Weights of a small transformer language model: width 384.
Each number is 128 + 24 x the weight over its row's rms, rounded and kept within 0 to 255. Layers, rows and columns count from 0. Numbers have three digits each. The size before them is the row's rms in percent of the matrix's.

# down: layer 5 MLP down (transposed), 1536x384, rms 0.188, rows 952-1004, columns 0-127
# up: layer 5 MLP up, 1536x384, rms 0.182, rows 953-1004, columns 0-127
down952 107:150109124103113192135134116176124075161068136105114135123095135110153109143106137116136102110149151153116132150146158089159128146112156116103106121140133149166137173145124158092144147087110148086162101106143145114135097066119109136098163128120127111110147096110116140116079076109126122132122138137143115110153137106167156149142126099097103146162121112137077105144151138121134108123129
up953 097:040122115119124113098117115038120139136105093127146121131095099168115166118146113108134175150106103096121120102126135168114131108157152163141167086107119136110109130126120102177141123123151120125105107113112109122128153124087105186138134160133101119160142154114108137144157117138081147164093120119096084137197165132153156158149119158166131141122127167140141154060178106137126115093163
down953 098:152058126131141109167078162109109124122111116109155112132136141110175107127131139115096151130102104098113130110130093147154100118108154123133146123120145120083128154156159172102131111126167123146163089139125128119134141120169122090106103127148116150135126145087146143131163121115171162124117139140147083133139165134148106077124139147133131123123151131090096151106147088136142135107144
up954 094:129113155143118132134111096124126133148107154147109096104105134169135081170132150127109132151138094106109129107123112136165123137091139148161094118137122138162110104122153117088152094140132123119132158126094182187132133131139144158140082130124150104137078161137153088138168152154135118125102137095102090108114130142106146116140108121114172124110108115131130143120141176162129132063088
down954 087:082138118133123103116134128176089150146091114137112117131155132128114143128094157138149086127134114096133138124110140090130169111138123125180127148139156104102103103127089148103108134115096150134111117124101090106146108121186156110159078107106136162143137135130118149131116129111094131139120118142094135125120115134159119094152117158144109162102173161141119106172117092097140147139156
up955 096:167125157122170158116117106144091136109146158124118160127113171094132109131123129155149147109108143138177147139159129150131163119155146114125127114169107135094166109124145133117157139124155126113125167098125148113100133080170125178132140143087138067120126183131174122143112121141115169166177113099068137121126128161092124117108121103107158086089139135153158142141159134113117123160153
down955 104:166108142145134138140132116146133154162127132146142123127093102138141159127151139115128128184111120136126152131174111130156131094123169108109099111151113110152144125076095160103151177104133085122130147076142120138135130129117114118132129086146157168158143145163136146158134106121144092135143105119112142090097144102126159198092124121111154124147134123174106131158125107135111130143092
up956 095:123134139136110111150150122115174150115109077094153157172136119126126129061136142132145128163130093100098089166146113124174157099131096143154125127115139083158080123117143135135114149159090115103130097131116130164142102118124099124155127130079155126067163098143135133148091139119142100134150128128075100119084131142170114112132160150112142124152088182137107145097163155149113064129166
down956 097:149131095149124144132149091147043123120114103082094118147099152151154151141102135144119110149143122127147151104141104153178152113108097151104144154106147134133161139137104109145151153147126152121117137112132142119147108123128176143117146169115152136090106117114100126135082097160121088164159130136152107148127124099161097122118111134161142087145168130077106114123049113151114107083132
up957 109:087080087143126112099105110135174114135147149121161130116141098115150125131131162134087115146122123108064123125123111118106078167135129107117105146137142130111190145141159130088108180092112131168112183141079138078119138115105141107163154142145137115120146100081173096152130133148129125103149104099152103127120137149192111098112137139120126103130144127110106156117122156175110094208115
down957 114:158104136106157130137082139117122088091141128142161115134081133124129108140097098152112089121125124107100124197139152139146135136155130164123162135172122128106108090119118137112145140143116154111059143133149104136119091100107131147084189098134114142148144112145166086095099130120160104126137131125135144146114103089097122141128123119134132098128124126143164177116121129095163147119145
up958 106:109163151120100116159171091071209121173098156158147139094143153090146128103126082099118115147088160098082083154170103127126108135189169151130147159122115137167125129150115102138160144141127162101137143143107167132149164092089145124150108120147139108138117116129150104138107141147125107173155147158126111125166122102162102109143107121110113106140126148124154122121117121090110135135092
down958 097:124135157115146173103100112140111128120180149145126127110122138144153157141122112123136116110142103128145122095194135136083117130172161140150115142147157114125157129109118158119143147113129146129117118184175135140147149124092129098127108143130162102114118120111159132101135179087103115119091078102110122121159149146122128132182064130108161141123141124098127114110137131111156170169080
up959 093:142120120124104109133154076124138170077119124187126107114129153126152119071147140137077105127192158104134108108165169117141122127101118122155132163135090151122137148114120137144084155109093098119117126125127125116118155135145127143141172117143124134190168175118132127145140175093118136119089138133171103190089134121146135133152107100152138135117126139085140115140138151160093089102140
down959 089:127097152153145107113127111129124128132095154128177114165119087148158108120095105151115131117135132143100183155122181164099125156130120131143134200127125119128111139124107116117119126138133114125095164123135155151125123106150171110129080153083155078108139117121145112139112109152109153130160118109151106170169116143131086158155176156133166129122109126087114153147132144115145146161121
up960 097:111121127153111143134168132148217121123138129079151090103148136088106115159127183138111132122174138097122112126160126118158136145138110142127095126120108116140128143133124102136114162121115127145147098125125132070103156102118144107115113102133105123081132130135153110120140084088130151151120140118094145128131118160128112134164105105162106153157122125154085126130124109192155113129147
down960 085:110137139123138121173108124132175110131131131073124124172109131133145183129104123143155146146112122162105125142115121093092104146125127098106120129125104112127111124122108140152159109131139153142108109187116104112110134149130092125112139167135136133132119139144117151098118132148116108152151141130183131130134128104132123172111114141127098143153112139154126138098124108117139097114129
up961 102:153129123163125121131185166145196123158096070140113147122152133115095098176115145134143127096130106104118102150118126143140130178139155164155122164130153102158163129113114116143107179124159121099145127090123111149101133128132154157096107127159138118116106081101118157128123139105153114114142121126130136141123106157098100113127104158119084135137093140118104162140120114114135077141108
down961 094:112122123155147094132110060135045163118145081065153128128130095174156152157096116112138112103143142177118097115111142102126125093129147124141127125070161151125116193105130132084120104114132135155150104135138152139131149135150134098113154146124139109156163095177085163106144105150077119107145128123113082154103118142184121106152163133123153157157100151133123093156137140144164114114130
up962 093:112116136095082119165144139121113128092134129136136098117175137152149100154153126149175114130102135135122129106138161155148103174167100111121134174152144126153113117104160150142105139082163111104102151130126095120108147176119153130136152119128135134114129161091117118106136136090146116085095117088172138142077121150179114156123126102114136128127120106107117146135120169100109160122136
down962 098:141103132149150125125136133104144098136111118113076144128143132121121099156106148131148135165067144136094122142145115142124119159117129078124094143129154063150152088105091155149082128139115125102120155141150135116155110140133150100093146089109121153092084126121134100075110108174139121097171127116105074083160110142146117129138141178163118109150105148077143158127137122101129116125138
up963 110:149135116077125098146121135141174166159098132116084076116119171100112138130155155110133139122118151106151142137157174108098082135114120135162175111132140139158111120121146087116118162132131122061142125123124149157137142122103092066127124144147085093121153175103095142138119071107124099105069121134119175117136101144114151147107157085150100152138115100108084151182092120132113133186140
down963 115:105102147116080119142119144164130152109107136143171171133103123118151115100132112142092126084107120123153180118152152103157083103131125151123119117151127183141117096132142130078137127128201099146186127139117139133119114129093157130112154126100099131122155118144135139139137115140164112127096106140140135105109129139137139151165141150136112120141151107146100115109127125123119131094098
up964 090:159084136154156201147157132182115123118127152147153149141120125136111128119129092113101092143108109124129139126084158104130155114130162111073113099111127133084121161091137066111121118108115139111150124096107141090143117098098106069140123118133138135134154120126081172135131123116163124149128144116119176101147147108167135149096171125155091138149137119134146144150159129085163144107115
down964 095:132164106075121135105120134111128111153103078094144110126125114097094152162100120138133135132101094154133128137086112118117157127132138094147117146141144150126124123133080148134119130145099116113124162132181113127104119091166128100140103140120139117094109158109156155086135113123117126072105115136121122152109151151126101143111101118194134111122164084122117127157085126186106139135110
up965 107:129168125147106103126106144105150093114151113147092114099104143145113147102148097132159125124133118118109172108157103089146062127122113108139154102103122136118118092144084109088104123125142119137111114128136161137112133138089164155169158134141154166108125124147084134104100177113187158143117100149125137123153142144121114117118138139129125081131147103105118116167123116097149117155115
down965 111:155084172104188113119133111140148102122119108140142151101122111082130158117168098163099124133163104149108125131145133133162125155132098154124139154163144145125119120123111120106091084103160130116141147164131132118152103105145200091117110086134141127132149120106102147142111112127120151094141172140137165111117154147095115128133114119141128123163168145144113114136163133155130104115166
up966 097:098062145134131128119116165124081135133183121137107127132182123105169103123103166106117132131157163152120151148139111144179096139134062126152097110150172113108142102080129148102105141174137106111130110152169157145107116085108114120130120173115089135089183177148150147147133134122169116195164104133113105134099102122145132126166156096139136155101132118124158166137112160130132101097117
down966 090:128141134131145158125134154152124168142114073121136132132149101116097159077112124160110152151111133144124083130157147170125139118166118123151094095089135111090087127088136089138132109131108133143127085173139097091145118108105117138102101096141083143083160131121129154141126138108149106160175109136143097173158133157100129136125117114130142164109160122094147161125153131109101125105139
up967 103:130125119111123111107138124142139139119148087104117134119146094120153108087095141101108187131120128135143117089167109100119127096107155164087166167118131126114141162140132135154100125159123144102099114110167159132129120128130169117137156162166142162131120169118130105150137115160159155125146106129149094112110126119153160128116144113127149129144100152157104182100116135159135124080145
down967 094:076142140104085166161126149170044179159145142131136135130088160104164120093171103128104104119105185154112158152123162160146135166108139098127109115147182113143133133179088107101108066134177157160141163142122170094143146152110117145118125147131108103142108136124163176129145115166116081147105133105154130142163142110122142088118106136150109140114148149135117126117149124126107119125132
up968 101:178135136171150131109116134095152149134122149104112149105098133136150066117153159135074122157126122166158131131130158123081166091105157109118141152142115121134149119154160184155132127142123111099085111162126181142091109146149124166154136142107109124103153105153157124132175129052147097103095119102138125105123134110131122151142165090117128130121121137118117137137152162112116113155176
down968 095:144121132118104144157176147122124083137129131092167144125107105125093089113122142185098096121133147129153122118091145122128150154153127098073116150116155100116154131140121157150122086132117133100126115103095137141156125132166124083103111140098132162124127143112151154141127163123143134119165128086134153146118160105178164139060142110117103146126137147123104144108137107153145125116135
up969 091:116120081091135109160151160134127162154164113137101136157187088130135116125147127132109101141154130146096187153151118135163150121122132141095116130096136098099131157124077106107115137160094119127136127110128144098175143130151161096102107148127141161161133149106101148127150142110132125120124122156120108155103112133137129109135139175096084117149135170093147095093169121107118121127137
down969 091:109110163076094118127118127161036101138156182137152086150200121135153141120124141131120134112117138110136167192118100118099140130162140108149112107148101140139132175138133135122133143103130113121082129131084167131166132147157128136097109106093121118137127124126139095129128132125117099098121117174144119088188155115129148131182131180141122138150109120140128137122156118127097123140147
up970 099:124114131118105098135147120144096198081126175142091119139119141135144114124148127151096109121135157128121085132081121086116126082150148129120103145116169162108131130103133135157118130112095113116171167116149183146125158126162125161135126126109110151155162128126166130142138149134124149154115190112119148103163159134153130080135128120162131142139135122154168114166095105110130130110123
down970 101:149156146089118146150131100131112124101121160131087138121137156111156154113103099108127126117143135187136171127195124128101102126121119137104089140136098133114157115132114104142142143129087104137168108108160173121116186129113117098122141170120103108208090146102158127114166161126156141135111143136147104133123135103140114135128125134117138166109098102139124103133118149129133078134143
up971 111:175145114135120145103153130082139160142132122108146088139168171109140178113138098090163138130107111161132089130161138117178130085093147137073114112095142165128126143147121123112116128168110119117122106086155113091104092089165085119137168112119130164092107126081104108175146161096120155127078107122146066105135145080104042117126121119142123085119116132150171131121150123102141098129122
down971 114:156129108129148135107102123105087096154162115140140097177149156134126157146147076099119137138107119121138098174116133107130070114132112102112126136137166133128092137127160168097146112116089117112128138128163101093140132135100145151130102117119163109121140144137109071144112128138113108132096118133112150117143144147094085134096133145134111103091166159137140079109152145114104139140138
up972 091:133114127140109111137163123151095134120116145129154140172111123155163123138137148149101123134173129129134093112067137134130114133112137144146135087103110137149133136128094112158127101142161144148125132114185138115137142104147138095097107100161130113091155109124122130150156129153163139148133141128067162131125154138113122149088146092115156081150135123149122101129158172108112120175100
down972 090:129163140141147147130125120106128096110153169146135130176127124127189133116109124130156143117133109182068137156102107140100109123126136141113173082116121123137118149147112152143117078162164126149086126150154133123121131097122125131095148142097138141120105126162123148146105153113111112155090156104110138162112121165148105144098126125101194163152112100125076105102129138107156133141141
up973 101:154174093166129189160119112125135136145139122113127153124119101096139091169178144134172111140132144157135117142128140090114093074134163090199116134111157135125148143128141163109132113135160099148148128110121166143131148137163070103129133134096134141178121108109136143162145114103142131139118110136102093143132115101111122111100164171084122122076133153082139139117125146136121115122043
down973 108:146122092139128157168134112194108190171132144135134128148139128128154168154151179118159163141154128162113126153184128133106103108123127152151093108109104110097117125096125162181150125109152128164146152137141194120124121134124153121097137129168118155126092113121106095157127127091133128112110125110158154105122137176135150130134128113103078092145081118091153142160096127150159095146118
up974 107:138148130101098098072138129108148099132110103098120119181164084130146140140141174125134100139126114132110153138071133118128133079181150132125140143120150113136139088129122185184133143090134123105120145108125117113124136168110113146154154112137134137104102104099126112131110113118163115096138106167108121131139122133158128127141161153126105118131122110107111131111085150128131133099095
down974 105:131144135166131137117096109130074113100145165145114157130149150129120149092136137117107091112159100116083136136093136106186136141123145120139117089106131132150197105091126129147127080108084093116098147111093153144135108096112119138113111133128130151158138126109101106083126160135137118141132135136128113089110134106146159140107175095117162140125116135112101084121141159190116106132086
up975 102:126148099181113161088084112120132101140137121154126155165138118122145120118166088147132132100149127130135129130136151115136127127161147112094118115143189132118130085129111132118162167165132110114100121141100106121095106151138174123116066132123146073135100149090058123086150126125113107118121132142135108123113080150145107142127093133165126116138158106068112127144147157066106178130098
down975 118:099139121167119132129148085091069105133160100127106137106122119160128173111162162128165111158079112110163084117105149141122065145148143079123113136136126132092143172144163128118137080116154143176135090091120124087129134123139120107111118178157117104133141123150108124115156139131110070090125110125109118081111143149144102125107147109116151107137127121168155108149145123165113101136156
up976 083:091173131153120119138192092118130106157112143118123134140127153097195089123137104131118146157162148114154138132141166127096151095151150184168109135166133118149125150155162128109115117123161134113094098132170120157140113168124091156143176151118149135161142125131103127135153129126153112133097122139105161080142125127121114116114152116133175147110069165167098085126084099147115124127152
down976 094:139112094126121141149171132135117136137113115107161114141142147157118117125105145134144142114092133114121155144146166160141101128133162115162156112082123135084093136119138131127138089125138139164121133145159163140114141153140151141070132103121142104125116128116112149137094172141130090189112057160104148118128136144133107127110103141124128170143131141207189123119101138159136144131123
up977 094:103101104108124085116156137178085191099101115132108110136165106135118088113139095152130127124116142118123107137181083135096126108134117146137143151147159124117142104109119134106101108158168078155144132119128110134143060111108092112119158124128066167104159136132128147090147118125145099119126161149101143129079121112150162094151157115158102120097133164132116120132162167126131112080183
down977 091:161110137141099163137139129143100164144110123120136153156158123098087131082105129159103115132146095123122134107174070129141161109095151141132119163114135084158168155119089168162101054145106175169139146186092144132128076141124140128107131133127148132088067135149122125096141140138139141115144114165127125164152156129128127168110108142178116105179178136158137121149118142132176122122142
up978 090:107098183097158135130113131145119131149118103132078151138141151088139107153133127112141144139110110108179110111129168135141102126134118127069119107163084134088088101173157137127095100122150112120152135138161135095115131158096096100135154119116142150129180104114135155116127114155129138176095111159119135100112146126107106151161133121150128113111164129085147126131126119098122094137142
down978 085:157132141116128139152163143099122079151096136125164124142123183111152193149086156139050116124127154142126155128110083168120113145160104147150138143112129112142109099180142091129099149118116183127139116155127136165107120123148168133117184166191145175161132085152142167159138126125118101051142115140120109167130145121101127129102100098134127123122129114114107105143129103139103177144152
up979 104:138129133137109112143128130107124156172118134140134105078150128142125103123135078109187130180132112121130128152111126067129137102099107108098136112122150142119131124135142132150104142148131146117115106109077129151137156111129110107071141110172143132140085146146150148124125163171148159138174136129087161074124124122139133146138124129116141091105125112112101146141144127064116117126146
down979 106:111093135079127132111110108098187130120146180107152137136144115117137136108177139159135136138136094140099121113113129119122175147117110116125110139145152132105131063113140088148104113113159108126178127170096134145137125096095164111112130125100096122107102135144102125165117147125138137125147180135117150118094061135108117151114158095156091100108180119115076121181130137098145159111125
up980 075:117111150137123111154126085121100113116156127155130136118174119150148127132101122100130146118118101139142092133104085128127169145112160132132106162143123142140132144118122137131135138118152085160120111111104096089096128141127147141187103135070130129099169123147136183139142128127103142106115127111106095131125134157107133090131138092155104119119082119156164139099122098108122105114191
down980 085:115131155154136119131129155123094137118118117110171118102095131122135133105152133135131076132139168082130135137107147103180134131143132163137142138165171137174118112141145153178133131113107143123118107150145155182162148119106100143132145147202112099109157161151138100123126120131159133135118084113154118123170157121170144159128121151098121091154138122160089135149129161105171111085063
up981 104:121146178152123133137145138105149123135127152096107141120116129153119137126112095106091119163110140140159144148125137105110082102118138132082185124132112128103121174143106141156091115129110085112125144112129159143130083135168101060108162149143139116107100110179145134123087132137114148153143128105128112120133129084173135140133100068118128134142106137099103131142158106137130108115181
down981 109:140125117152135149122099122134055134141138169170115126123141128121128128157171090109128138135153151130118128169119132089143126110148107169145122130162150130142127091137164136135122137084158106169088128132186124156123138084127155099102094170138115136151163075153126134084102131145107121106141130112127134124107115132128159153144120125124125115132092144111157082146142110108164082145125
up982 114:122124076119093088105073165160123149145140141090086104113124148103090140150148128152119162112133103119090148122146167141109153106105114129130152097167147104185115125124150085155122141125152107122168115103120119126174144141130108168112144121112115086138135135125146102128130095178094153135091123103100136148096147124134121100145107116102085117119162082119156170155148120195126134116112
down982 121:154127138184118143107147138142079106136116163119105158123118114107169122109174128128129132121111169088154130158165135097094112101105110184117121116114103106149139112089125098161133107096112139127143150134180106141098142123131119106172097139123109137151131130121156148155149126160133137132126149164113154127148087088155096116111132138083109106120122147134124135165149109069063134145092
up983 111:095130094131139107116125098100136163099087150149129136114196120164166128157128143104138168101158120165089149104153092103169184135146092114105108094138078163157104158131127162125116138123103116167110111139116098137122114104136169120135137157158129113142136125167114086140141131108126149128098097172135142171118122139116119115093100096115115134108128105133152130126152171080148109155096
down983 113:129084108091138093135116136161102142113094153144142142125105126085127127113168107139139165160125144132129105107139162128133159124139138103116150116123108167084124130142154094081122151131165151122120098120146133138099068163123140135102105147130156135131148124099139145146122150132164096160138155112100145156175139140131108159107128109138159144119122110096151138115138141114124128103152
up984 098:122108127118096148157133128106141158095112084157122152132154147128092118164141110112114123148122170123146118133099141124142139104099113177133136143134141124108085107088122150153128166088122120116136165162109099188113107147110117146156084127127121117110142198141124147113126119150071124128131109149148099138146141087139141106172149140137142120108114086082130117151146162096109178093134
down984 104:116140121112190143100133153130112097110145136135157156123106146118064167108128139120119156106153132104098117137120127141101155134118124145156144147138130089090113084099130143153062150118132092155139090131125150139100111118123164137184128124101108097155144167124118160074100158142101079099133142147106145150167096129141122160134120107129109056140145124139118161111121120096139144150129
up985 099:101107124135131122090159142122136098092113157125097133090142147136145169048135090135132120138091129133181143109137104124124133122107088147106118178116193150132159147148151155112125148131137138121136111136131127135122124115139155124122167139120115165131139098082119143129116139159131105174149085101100172119123129121133096148115144104127131134132124105124116145178113108138129142129137
down985 095:140121131105157151133121101131070113125138125068030065070169125119119131122168086100133136147125089133142136144097111123126165147151084137118135123113157112102086119158093127155135139133075121122135081131083139142141150139144144111129148143163113123138067170127132127184130111140122088138098142140138114116123127129112110144098125132151128119109137139097116140199128126130130128149165
up986 095:116079127106119135145148179133181171202122147118133121116171118137133143124159132117129152127173137148135166134097133127163183115171125117191125122118091093125127090118102110163131153165173091113105166111142086137070135142115123091113133113159131141111155157155118100166119147153112085108103181146094087101119107101138124094140144089144151122135141146188139157136133103132079123138088
down986 097:140122058145129126131105133163123119100121146139153108100150135170159119132118135145130107145131112129137118138143122140146124140161115161165103137125093127151147114143098151132128086160090167101137107087150111151100137099122115122135130137145116092120157106125113161129150139118129152110106118087127143088164132127160160114125125160138142165150131117155108143139130091096160115140079
up987 093:165139144138089078151148163119115107131124143156130131136175165142124107104100118163131123080098129136136113151105166125129162126134111148125183132164149154112135117069148124162129138139108130161149127073136116118117097155129131125168095141087081120148140138171064108099098124116150100145117129122155115157100133129144117109153114092156135124101138093148131127120159095154145109128084
down987 093:079106052156155127149121126138137138106079133094128110156095133105108174152144155195106144130118177103147150174088137132161127114140086135175137129142082140108144141138171132154124134144161126168127089146051095159155144138142084123117100119132105141143146152154171137159141124140085124141176152163095121187165138107133134127125125156123114110127135122111124132190130101145153131148121
up988 111:130163085107127142139077150122106132147150134167109151142125100159081105115152130124128101052136070150107143147157125164127106123103132113136167158079128110096098136158183089136150119142110131117131116068144161139129145116142128125140130147120142145153146142146129154131121115125139137174128140085130110122137098117124133163140110123095115081132118150107119106156111106147140113083139
down988 104:122130133116112170121143127160135127099128109148112155141117109112146147113092135154147099109125093159091104104105140149144151104130132146139176120110092132160127138149153147119114084143114104144111102097148130132125114114141113116139157139115100095128155115147150167134123137128130168138170114128162118137112092147115167153162129124139121124089133172120119094173151090119130117117102
up989 102:169131152105151106169136103131170148175141109156111105141149103104081163138118111109141113115135169123134093103138111133067142125086143147105128118104160140159152104120113127133143153100144083126167142117151094128130167119119098154133149118136092133137192163087151084128142145143126105088124128142107151130186156142126166076128156115124136140113136140145136141130142114146153152095158
down989 108:171148124092151127144181088121134117108120107115096127057158137112154109139111110095116103153158126118142167126122162130168110123131102149106124148135143100135138092118133164110142169195098133136108160145128127099096132130071142091137093125097150116135105105101136086105112169089135135156116114064117155148107124101159140166111117146134107125108078121126117117099130096097105102130130
up990 097:116131100117103111136166138131095111159122131141169158143132085119137069126144140145162136105161134172140111095117113126111159131127130160167092150107143135094169127111156133140104124147135119142118145133137115128147177159172129146152127144143150133162205147064148137136097158123167112155113113125124130086163141117127121171129157101142163119085130098095131126142124127115135133159156
down990 095:139110179128133126115159138120129163146126130091157133090128052149130133137084164153112108135123125147150090109106134152133146105158145143135130106142154104135113170125111153127145106131125146119099098144095150132161121140136136117150131116139144106155172116190149130166168170130164112129133076108114159078143099106128158197144168123108087134145158168102108140124129171133131175134118
up991 101:153108051165089104114077138124180155103148175128126123141157147140096132147115102149107129130072077136131148120129146121129113119123106129145189081160135125135131096117167088089124109137125141116095125159137106112162149156151121146159168130115117138118155113110123143134104145096094135139112104140122146125129122118135128104124139125168137118153125114106089126152143125142156107131061
down991 096:109102155109180100112184133136167104133109127167167122098132108107105153102129129146133112124168098126113164122096120153116134151202141141135119124155127116141138175125062102104130168136103158145114131107152127117065173101168149172105152190138118104122147145155157137123119111143112115123109130145117121107128152107107175099113144140139103155103182112127097128115107091121103170183161
up992 104:157173137130138138142079134114120102111079152131134130121128122133131156102147125124157147127110136141113134167152117139126149149084149138102168123138118094148143136134153133127166148160154121126139120144086125141131098124079134146083102102127146146131150129132176093121134154125132117124127128152109125115115101169090131178146120078143141162182080144137087132151147180143127143133085
down992 105:130115158109129144121121183129086128104113154131123093120142171148127139122122144112082120116127147152149134131147181117117125147184115160123109165154135131132138149139092142154119127100133103123135142113115167139096107172146145108099117110118110130133146142122103178115145107106107133180158089117106130155137124140126121112110176114123108092108122175134107081170165133123103134107137
up993 094:079124104137129090137163167128164130116078158128148135124119116109119125154137117097120068102123140137114104096115084170130090089132145143147117183047106145152101174124143150115143069131150092098180132126127149108148108110163101142097127107119092147099141092111149125135133143102136126100143123101160139116130156122144133124113130127144163097128131107153092094196111128138096161138110
down993 095:135128156113124143142138070144126122125105108163113145100135137115151143154144133121131116169140103130125120124099125141117124129070142109165134148064109163127102123141150132124125141117103137135173134133123139103127118116117138164108118153128119122120111140124178121134100122097144124124084097135127122108128109136130137124113163162093108099107151130115080110122120105096112142130135
up994 105:119115086167087148111144105150152140135100174194125143157128169121089134146148112133108164115158152115117132132179103100133160115130102149181144114123151155099124066112137142156081093185123103117101096090087116109095148128100119135125104115132096132133128125135076121104161125150124096156173141101106180103118163154113152108123166155123100088150114129127167109151129165114118107138174
down994 103:117142128141102143098103125154157149082105139136151136160074082107130126132145095125103068093112134120112196123125114120118130131127127098145126115150095104135087106149165106103113137086150153101130106151127153173123123131114139144100106129149117115090133112163134135124121142159163102150143142147133133111111164164076143166115165167088099127210148079147124133096105126116102130137151
up995 097:146127131097095120118150133085128131106147101119129102157101116147185119134136161165108145138114156121149111119111169130115151142149141134112105113128128137114108138126121136122123148115131155111167108115140084097135123128134145150156153143133172114118088143131175108122192081112120158142181127154176104124143116153127120142105103103122145102181102172103153147122148151118142129152121
down995 105:123143153116129114111116109140048167171150117144140110108119083122134128168124102142057134090134130142128133113102141122147119137181080141101083131115134123123113101118132115113144158118112127142105099141121168155107152110120116127134110110124118137161135150096139107115108129107128080114125152141087090111135130119111123131107143094116154147100172197160132139159125124129122112105100
up996 108:096161078135116141140096118137139123141133115147112154103122132088128155133117144121111093132117147126120137105130123105085110150128155089154145145068125116140174143139120111151100165154114127170143160147113144111128186138124081115171100067134179113134182177168091121112181135120127114116141110102122095114088127187135150163136152145166060099125129146169175109182148136129118115130072
down996 106:124134144091133141111100134079151154124095119178124134119154147144125113108124130119094140099119068076115151132126143118146128108155123096139128129125119180120121135120085130098101172100135142185140134132139125112113138158114104087165120119171155117152139176153137099110151159118135189138133134156104119073122097183125129130127166139153162165137124105122156139153113132098117142146172
up997 103:135173128179109121127124091099127153145111113131117105142142095118132077104141147111147105138137120094161112122160162105129109107141106177096077137121150151148143125123091113119092133150141141140143137091165086156145130105115170071112123156146157128088105140143088152113098124125106165165165099133136181108129176146137113126103120119129141124134127118127125118161153151100117127126107
down997 101:164105096144093133154137080121106099117073133150176116162111108128111106089135136090161146142141118145145127114118109135108111141156190180126132139114121104125161161150112131098100129123104121148115122085100086132124092108142143157115138110143172126145111089130135118099130131096147123129140166131127089131145132109132176123106137133149098124147074110154142102135109142113159124175172
up998 097:144127192100147121142148153146123125148082142135085120124115146135142098153161139091101084081109156122078107188124095088161167093118114117119146092130130099127076180143134150141110153110108113103119149123142145116098135142143126108193128073144149113115115109129164145147114125168112127075113080133140115143106103161095151108079133115115076144139145129141142139134167135167138103112147
down998 100:104145110098153138139128101118097125147134133141095121132125126133125159132152167120092172144132107147099122130104116082128134155136129207128121113149143150133116106141117152084154119131123153147091146187182129150153117139157099178120135140124068133123123187119164129157127117143126092120124165135084131101136126123129087131113156146086180119112114112079116168129146171119132128156173
up999 096:096123132108113126170095102158129155145112123123172159103142111137112172128103134122132141126143132133133124121132168116097130088094151156140158091129144106101136142125140120140121133117058102115113102114173160149101153146122101124119132097111153133131149121164078133143140123155136161098097164164150123145083140144102146110145141071128173159122141130150150153114117124142131103153103
down999 099:136131115104146165100117159126127149107105109106050143106073153119142128114164080165111149135116114109132121151119126104144098142155085139092133150138141126140181095079125115126106145169121095126127137150104089087153132096123136143054106138166118157124106137146142116122136118138114158133130075142127125129088187135134155122093114110161126101127156148147165157132152125136138112122131
up1000 097:119153157119124127106170111124205163082124152110127138145164119143107129085112144107125130091175144109179110126135136111135159094132080066110094172118144101143126102092123176127133124095113121128105102123100111100104132106127130164134151124122095120135132125155097129171117142145137127122137083083123145149141120115129171154144123130152123090114105118160129155115125121132159107111142
down1000 102:173131124137096191125144156116125100104113112164103124129105167122100155156136145152123152105162165118130127124123112096172083145100106096136159125126126154063155125150125154135121123144117107177147105131101115097171150121164138159111141084101107104199155131097134151121131121088134106113162162172120146154124180158124096133141099124093161148136060117117148099143165154137148127105121
up1001 077:120121111169104132145111124119104169115100160174146165173109124134186157143162128098127112110143153145108085119104129130108151128110085171105157126158155133079106159115125159176122099128106123089099121109139125139112099109085125145143120144135109145134100075112119132106106147123165124134134069161090104086143121135112139146110147152190134136132097082126108077137081117140114093063088
down1001 086:130134120129144149117128161161084116114126129086055125077083104126121121099156149160151102125148118125139088109130134133132147080188168144121143147127145135173125158086117100104149104108101094126125049127098122116093139101135114115118157152181142129135121127117092129154110155148133119156173143135109135177114115129119122100119143136101099126099143120130161155157139109153130120137121
up1002 112:172127076120129124102094114102177206141144146117171138127161154141118114111132108160096143096118133135146162111124144111104124130139127156121137127134108123139127143109151145122094171124149122127120097127150159131090108133107128139084098138133145088108162145109129113119126124141124147110078144101143102135119118153108122126165088136129074103110176090129152138143123123179112083061136
down1002 088:140126135136127131086124106126183160110136129121112145160124140108149105127104093155112152134152106088120096108092129138102126128129131147128134132178117109106131109108129159116134136103114118096125131078146167095093148189153140134145110142131128115163129095119119164132086162157116182130117151098112113106149143155124115133110109130143108116115146138121136109152156118135125142105146
up1003 084:123114117119126137117093121141151156097149118125095137095108133111118136100133111139119160141170134157156135089074112168156141170088067125132128094106129136134116144122119133155185144166110100150109171119158078113127131171123127087064118126162116150180135151090154156142122089119151122138134141134109165142122132152138137142094099135151122114112099099144140138118166144090130121105121
down1003 078:150141140150142115131137128157148147138107153114125105145138107110107131121104158116100138113143110116135119160171116128122148083132129108116139154109133115112137167098178101132092093093142145095144115148134167130111168077166131109154107122090104144087132095104124118098138119149124137117130159096143150093141137132112111108149182115112141143146124129167104130138131104076138181154108
up1004 105:136122119182108129120123107091153130133095100151154109145145096109131159151112094136108126108113114153131164149132149124147161128126135135151159163144097129143131123148107084120130182143132115134177122116106119126143155086103107129128097136091134110111127145117151113135138095110112088093106119133146158095121059126122113166151114117170132107092102127101167125095133128126106151149141
down1004 092:150121134151105132197081121126113113118116122152158176125077159084090092125155148177115135152127113087150092150135159097115123100148089057094145101137168113153088135112117174117157127127114100108123092108126137100161105131153140128120109135126121134111124136130126126129119129159163108142159121134120138129143125161100099179122093145088124182200131130141130170137136122115147093137145